config.yaml
num_hidden_layers: 10
hidden_size: 384
num_attention_heads: 9
learning_rate: 0.00386
batch_tokens: [32768, 65536, 131072]
Each number is 200 + 20 x the weight over its row's rms, rounded and kept within 0 to 999. Layers, rows and columns count from 0. The size before them is the row's rms in percent of the matrix's.

# layer 4 MLP up, 1536x384, rms 0.0529, rows 801-850, columns 320-351
118,172,222,244,176,189,190,237,207,180,169,187,178,219,179,190,182,196,217,187,200,192,236,194,199,194,181,222,209,212,207,190,194
081,202,188,237,190,180,186,198,215,203,203,206,219,186,242,240,198,181,196,190,226,171,217,167,196,193,204,204,190,172,199,207,229
102,189,215,162,215,185,159,224,196,178,191,177,176,203,197,207,219,195,186,212,242,210,210,166,233,221,177,204,195,256,216,173,168
066,155,207,187,201,172,212,202,220,178,175,213,184,204,194,183,208,217,196,183,226,215,230,223,212,207,224,210,193,211,215,212,215
094,195,190,185,222,215,205,186,158,206,213,197,218,217,200,211,209,202,173,158,200,201,194,192,206,191,227,218,211,192,206,195,217
064,209,213,205,203,210,261,178,186,226,205,210,208,203,190,172,200,231,180,208,160,177,186,220,205,174,163,186,184,199,181,223,189
048,215,196,210,162,196,197,187,183,162,216,205,233,216,207,228,229,215,165,232,202,166,180,195,237,191,207,258,205,206,185,188,233
108,186,222,200,198,172,189,211,220,201,174,198,193,229,215,208,235,179,185,207,174,244,229,179,224,222,235,181,204,213,182,190,194
060,191,164,200,226,182,207,194,210,241,187,236,171,176,214,219,165,214,183,243,215,208,208,184,256,218,224,204,194,190,206,207,173
117,218,203,206,228,206,168,193,155,244,208,200,192,201,192,195,242,199,204,186,195,215,174,192,203,194,226,189,240,216,207,219,211
029,198,198,210,187,176,209,178,222,175,252,216,217,228,189,240,206,177,184,203,247,164,201,212,159,192,183,206,176,208,194,220,194
066,179,196,172,234,193,213,188,180,174,213,232,202,183,187,203,233,178,194,218,203,227,199,195,200,204,210,175,192,204,218,197,197
112,165,209,221,218,166,161,170,193,191,194,202,209,170,212,186,209,180,180,191,195,227,180,189,179,176,203,180,225,222,190,214,200
077,217,167,190,192,201,187,206,200,193,194,212,177,203,228,220,209,200,201,204,201,170,189,216,197,203,195,204,208,197,193,174,190
096,244,183,189,183,207,195,203,210,187,201,211,216,198,199,196,230,221,215,220,205,209,177,194,199,195,154,206,203,201,197,207,175
091,205,208,210,182,170,189,209,164,198,181,200,199,187,180,204,251,217,204,201,191,202,207,177,173,205,146,236,231,159,188,207,210
114,203,209,204,188,181,184,146,171,250,245,184,219,217,191,201,221,222,181,171,201,203,209,195,201,240,216,196,241,164,162,181,196
095,193,202,171,216,176,203,197,190,196,198,189,184,166,194,200,206,213,181,206,217,217,185,205,219,204,210,219,165,215,193,199,187
115,175,220,185,210,211,200,173,227,212,194,200,208,249,230,201,190,217,206,195,213,192,210,190,206,201,180,218,191,181,207,216,217
096,183,197,213,166,188,217,197,173,213,226,196,205,180,233,187,221,238,194,189,190,190,204,214,181,136,214,169,241,192,179,162,185
103,193,193,194,212,212,163,172,210,189,196,230,215,204,220,193,216,230,148,207,216,201,200,169,199,234,182,186,196,193,238,180,196
088,171,192,222,164,185,228,201,221,202,197,212,209,169,204,212,184,199,190,205,175,176,207,224,209,156,182,210,162,186,199,190,200
126,216,193,209,216,193,223,216,175,179,180,221,211,195,230,221,209,221,186,188,169,210,175,195,235,226,236,220,169,195,197,211,208
101,182,212,189,188,196,203,189,184,232,201,197,195,201,203,181,208,181,217,206,206,174,207,195,213,191,198,175,183,192,225,178,217
086,170,222,170,206,202,232,191,179,226,205,176,179,172,171,208,204,180,184,205,160,210,175,205,203,209,249,229,214,199,169,189,234
108,225,227,200,196,211,162,199,207,208,216,141,210,239,215,169,205,217,201,194,181,209,187,203,205,195,159,192,171,233,170,199,178
082,202,188,187,243,187,213,197,194,216,185,224,252,207,169,191,239,187,184,193,223,218,214,187,186,219,208,199,181,208,185,197,240
122,141,222,168,174,217,223,160,190,209,203,216,254,180,228,216,206,246,190,200,186,211,168,212,203,215,229,212,141,189,224,194,244
078,174,170,189,217,194,205,189,191,199,206,263,205,209,210,218,205,177,183,193,210,151,200,190,167,233,190,202,192,197,157,187,169
044,225,179,191,189,204,202,171,207,239,224,205,205,223,198,180,227,207,163,185,225,198,220,222,157,219,207,197,195,206,153,227,205
108,196,239,194,192,212,182,231,167,213,181,183,161,203,191,206,203,199,193,217,198,176,198,223,202,192,221,218,177,170,183,181,221
104,166,186,200,219,191,203,194,213,171,202,201,214,190,196,198,190,197,203,188,186,191,175,200,185,200,179,249,242,168,190,200,226
025,199,173,172,195,198,182,193,193,175,225,212,192,229,160,233,205,189,192,197,222,187,188,193,188,227,158,199,187,196,188,199,166
034,221,199,200,217,212,186,189,225,161,193,218,214,177,207,202,166,155,171,239,192,212,204,194,215,171,175,206,218,240,214,194,206
098,200,222,180,186,193,184,183,200,178,182,209,190,178,201,203,189,199,186,239,200,190,186,205,256,201,188,193,191,195,186,209,169
085,190,151,203,230,213,226,213,175,185,213,176,214,248,163,221,177,196,175,202,220,184,190,198,162,178,210,214,189,224,182,210,214
103,224,246,206,206,174,167,192,192,205,206,225,210,227,174,184,216,232,218,189,198,182,204,219,228,214,208,188,240,213,182,222,172
117,209,219,154,186,178,191,218,203,198,191,204,185,196,160,207,199,201,164,194,200,202,250,222,194,206,201,221,179,198,193,216,241
093,219,149,209,197,247,194,193,178,211,212,224,199,203,237,237,185,219,184,207,193,184,192,194,203,183,169,239,189,180,151,200,173
095,217,231,198,263,202,215,214,181,188,222,226,220,198,189,222,187,211,193,208,226,204,249,213,230,201,179,181,191,174,219,223,216
087,157,214,176,214,178,210,183,208,257,184,232,220,238,182,170,206,224,194,206,231,202,218,204,232,195,215,233,174,219,209,212,190
107,190,212,181,205,218,172,187,216,179,225,218,212,176,222,180,203,214,206,222,186,199,186,193,208,191,190,162,199,205,216,219,222
104,194,183,207,206,194,192,186,200,160,205,182,191,220,189,202,201,232,196,170,181,202,176,206,200,214,221,187,203,231,170,179,191
112,179,220,171,173,219,168,187,241,164,211,177,206,186,209,187,201,215,174,198,181,187,188,230,150,218,174,196,175,172,199,202,219
108,201,217,238,224,191,200,195,181,250,216,195,231,176,178,214,175,161,220,235,215,199,188,232,225,179,184,232,205,204,219,200,200
108,179,215,187,169,195,201,178,190,215,229,224,200,225,213,189,170,177,199,205,187,203,221,191,228,219,199,203,208,213,186,162,188
068,244,185,201,214,182,194,212,229,203,200,206,201,216,234,185,199,195,215,210,211,226,212,175,200,195,219,178,191,234,188,191,193
103,142,195,202,221,176,201,199,177,200,215,208,214,213,173,218,198,192,217,213,164,200,208,225,233,213,194,199,162,210,195,184,190
119,204,197,192,216,233,173,202,171,213,218,168,194,200,191,209,171,156,207,218,210,175,209,208,240,196,218,184,215,209,186,229,174
120,214,182,190,175,221,199,161,186,174,193,197,226,187,192,196,207,230,169,173,181,180,196,190,198,176,219,202,185,220,192,173,244
# layer 4 MLP down (transposed), 1536x384, rms 0.0264, rows 801-850, columns 320-351
113,231,193,193,182,205,200,177,204,199,211,202,204,185,235,182,180,209,174,228,191,202,194,212,220,179,215,215,240,209,183,181,212
079,203,206,198,212,198,191,209,167,191,194,173,213,213,184,180,194,216,192,179,192,231,245,197,210,202,173,178,208,204,200,176,190
103,191,183,198,198,215,193,186,205,191,221,209,201,174,236,183,210,198,170,201,205,202,207,191,230,204,217,204,179,180,213,222,166
064,239,184,236,190,192,210,196,189,204,223,171,195,216,200,233,205,201,214,219,189,191,179,200,207,214,155,199,212,185,181,203,197
096,215,215,217,171,189,191,197,217,175,181,217,190,202,203,175,189,191,214,216,245,150,153,204,215,200,173,175,175,175,213,220,209
063,205,206,205,210,181,221,217,206,194,198,183,207,205,205,205,193,178,188,182,215,201,219,172,203,210,218,195,227,181,194,218,220
050,201,206,199,190,216,209,211,219,239,192,212,173,188,188,209,206,196,244,170,168,219,210,219,173,200,189,156,229,166,206,204,176
101,209,193,213,192,190,223,197,179,190,187,228,199,225,220,233,168,229,210,185,203,162,199,190,182,193,174,210,210,210,214,219,203
059,215,228,163,195,190,203,206,179,130,221,198,211,227,172,198,234,202,216,190,203,213,178,224,180,193,162,215,199,239,199,204,200
111,229,169,217,165,228,187,206,191,220,210,204,232,182,197,184,193,218,237,225,215,210,206,196,225,186,184,193,170,221,218,176,221
030,206,197,181,185,240,197,219,175,225,165,189,200,189,220,191,225,225,212,209,149,235,205,191,213,191,234,195,242,186,188,189,186
069,206,201,225,196,225,198,190,220,207,179,173,208,225,231,200,203,219,195,200,194,172,194,196,218,201,210,223,213,198,196,172,191
113,182,199,226,219,203,202,190,226,190,207,199,199,186,189,217,215,193,227,179,170,178,229,203,200,243,225,217,212,185,183,190,185
075,191,196,235,233,211,232,187,218,217,172,232,211,185,152,181,223,205,203,224,183,224,227,194,192,180,205,209,193,200,206,209,215
096,203,211,204,210,182,192,222,213,211,205,215,208,211,201,183,174,206,174,166,195,168,197,178,192,188,215,188,229,206,189,169,202
088,190,220,205,223,194,222,187,240,214,200,175,216,219,221,242,200,215,219,190,218,174,173,212,217,245,214,205,183,200,221,189,207
119,204,225,212,211,178,211,227,157,190,247,244,207,193,172,198,203,229,204,202,196,161,248,208,201,211,205,216,198,217,225,178,193
090,219,177,181,183,210,232,215,220,206,173,215,203,239,180,209,216,180,212,192,199,181,176,154,173,176,155,167,202,200,214,218,199
113,248,175,200,199,192,213,184,204,212,220,195,197,172,191,211,208,204,225,238,215,185,240,197,190,219,218,178,186,189,186,203,196
101,190,195,197,230,183,193,157,191,184,175,198,247,222,157,206,192,194,197,196,225,180,200,207,213,238,185,212,205,211,183,195,246
102,215,186,174,199,158,168,216,199,213,191,224,167,197,210,185,201,205,234,179,198,225,224,179,194,225,230,196,218,202,161,194,198
089,231,211,176,200,205,217,219,191,186,203,201,218,247,198,181,192,207,215,205,211,217,189,152,163,218,210,215,196,199,210,219,201
130,182,207,182,188,199,217,211,203,188,175,205,201,189,212,207,207,202,229,202,214,188,189,188,204,185,199,209,201,208,233,172,209
096,243,242,208,227,206,165,215,203,179,211,210,190,201,163,191,217,209,206,213,215,197,185,190,194,189,227,258,205,218,213,217,199
081,174,208,206,166,175,162,190,206,191,188,202,179,175,217,172,240,196,195,180,254,186,190,176,225,193,186,180,215,214,174,226,179
106,199,165,207,213,205,149,189,226,211,202,222,203,197,219,186,181,186,236,200,165,226,204,211,226,208,211,152,188,176,225,144,192
083,246,182,183,215,219,195,200,220,202,204,248,174,175,212,194,215,198,169,199,206,232,181,190,212,154,189,198,192,202,188,189,210
120,216,171,241,179,201,211,210,204,226,224,210,204,214,225,237,203,156,246,185,201,174,214,199,218,215,226,172,211,223,199,207,178
080,175,228,183,190,206,217,204,187,190,201,176,232,202,209,184,191,200,172,211,185,185,230,188,186,212,195,194,221,217,217,195,188
046,160,225,195,175,217,189,233,189,146,173,191,221,161,202,213,197,194,238,230,182,203,190,212,202,172,201,188,210,183,230,178,178
107,220,192,226,210,172,193,165,236,186,200,185,187,180,196,183,216,221,217,204,218,227,206,212,203,219,195,167,221,182,212,196,223
098,236,216,216,194,199,197,201,190,216,196,208,195,250,220,169,191,208,200,220,199,182,226,220,205,191,239,180,203,221,196,187,197
024,197,213,200,194,183,218,200,221,225,183,194,223,174,255,171,175,205,196,215,196,211,199,207,207,167,242,189,217,184,226,195,220
032,190,203,211,190,187,206,196,177,235,220,187,199,214,191,211,242,247,241,176,205,192,186,212,189,225,211,209,182,167,188,175,177
094,211,198,219,231,211,186,221,198,212,213,206,191,218,207,203,226,190,224,191,171,223,196,190,127,210,206,198,204,197,212,215,239
083,190,202,199,211,199,189,195,220,191,199,232,215,162,225,181,245,182,223,213,174,220,206,209,215,198,169,229,189,177,215,180,181
103,218,168,179,215,205,228,221,170,220,204,203,186,190,227,194,204,208,185,177,173,177,191,209,179,197,179,197,176,223,234,184,224
120,163,195,207,252,207,183,174,194,223,182,194,226,203,208,199,206,198,212,203,218,171,205,226,189,185,176,162,219,210,186,202,195
094,198,200,204,220,195,222,209,196,240,170,210,227,198,201,180,176,226,182,200,167,197,227,189,198,166,213,210,228,184,199,186,170
099,199,189,189,160,194,204,198,233,190,193,199,213,206,236,192,190,184,196,202,200,242,157,212,213,180,190,203,219,204,198,209,221
086,175,201,207,166,198,187,209,191,174,196,218,172,181,208,217,216,221,219,178,186,200,212,189,180,179,200,233,204,218,176,193,197
104,208,192,186,202,216,236,174,193,176,186,222,197,201,215,201,236,223,203,173,191,238,177,174,236,225,220,217,217,171,238,199,210
106,176,205,175,172,198,223,248,209,240,177,195,189,200,196,228,190,187,191,158,222,192,203,172,198,253,192,218,189,208,193,178,159
117,185,184,221,217,207,212,182,161,218,209,184,197,185,200,221,193,204,215,234,170,214,215,201,178,177,215,215,196,266,185,204,199
108,205,203,198,246,231,194,191,184,188,183,221,190,253,205,181,180,165,213,220,198,205,213,218,216,184,185,199,204,204,204,203,152
110,217,200,207,189,189,249,197,245,210,187,225,183,147,197,190,159,193,220,197,217,180,159,201,186,183,219,208,210,197,195,198,226
067,151,215,190,196,207,207,206,184,206,214,175,216,176,170,199,205,189,206,180,203,205,185,234,203,203,174,231,209,217,191,199,190
100,207,208,184,183,190,215,189,225,184,202,208,212,183,222,187,158,174,190,219,160,216,208,234,167,211,177,223,231,208,228,174,218
149,186,203,232,219,176,173,216,234,181,204,196,202,186,168,185,182,183,216,219,189,174,221,254,217,214,204,207,196,183,169,228,210
115,216,171,196,197,226,215,191,217,219,195,199,184,183,190,184,200,155,211,199,212,175,204,205,214,229,202,200,203,165,189,214,177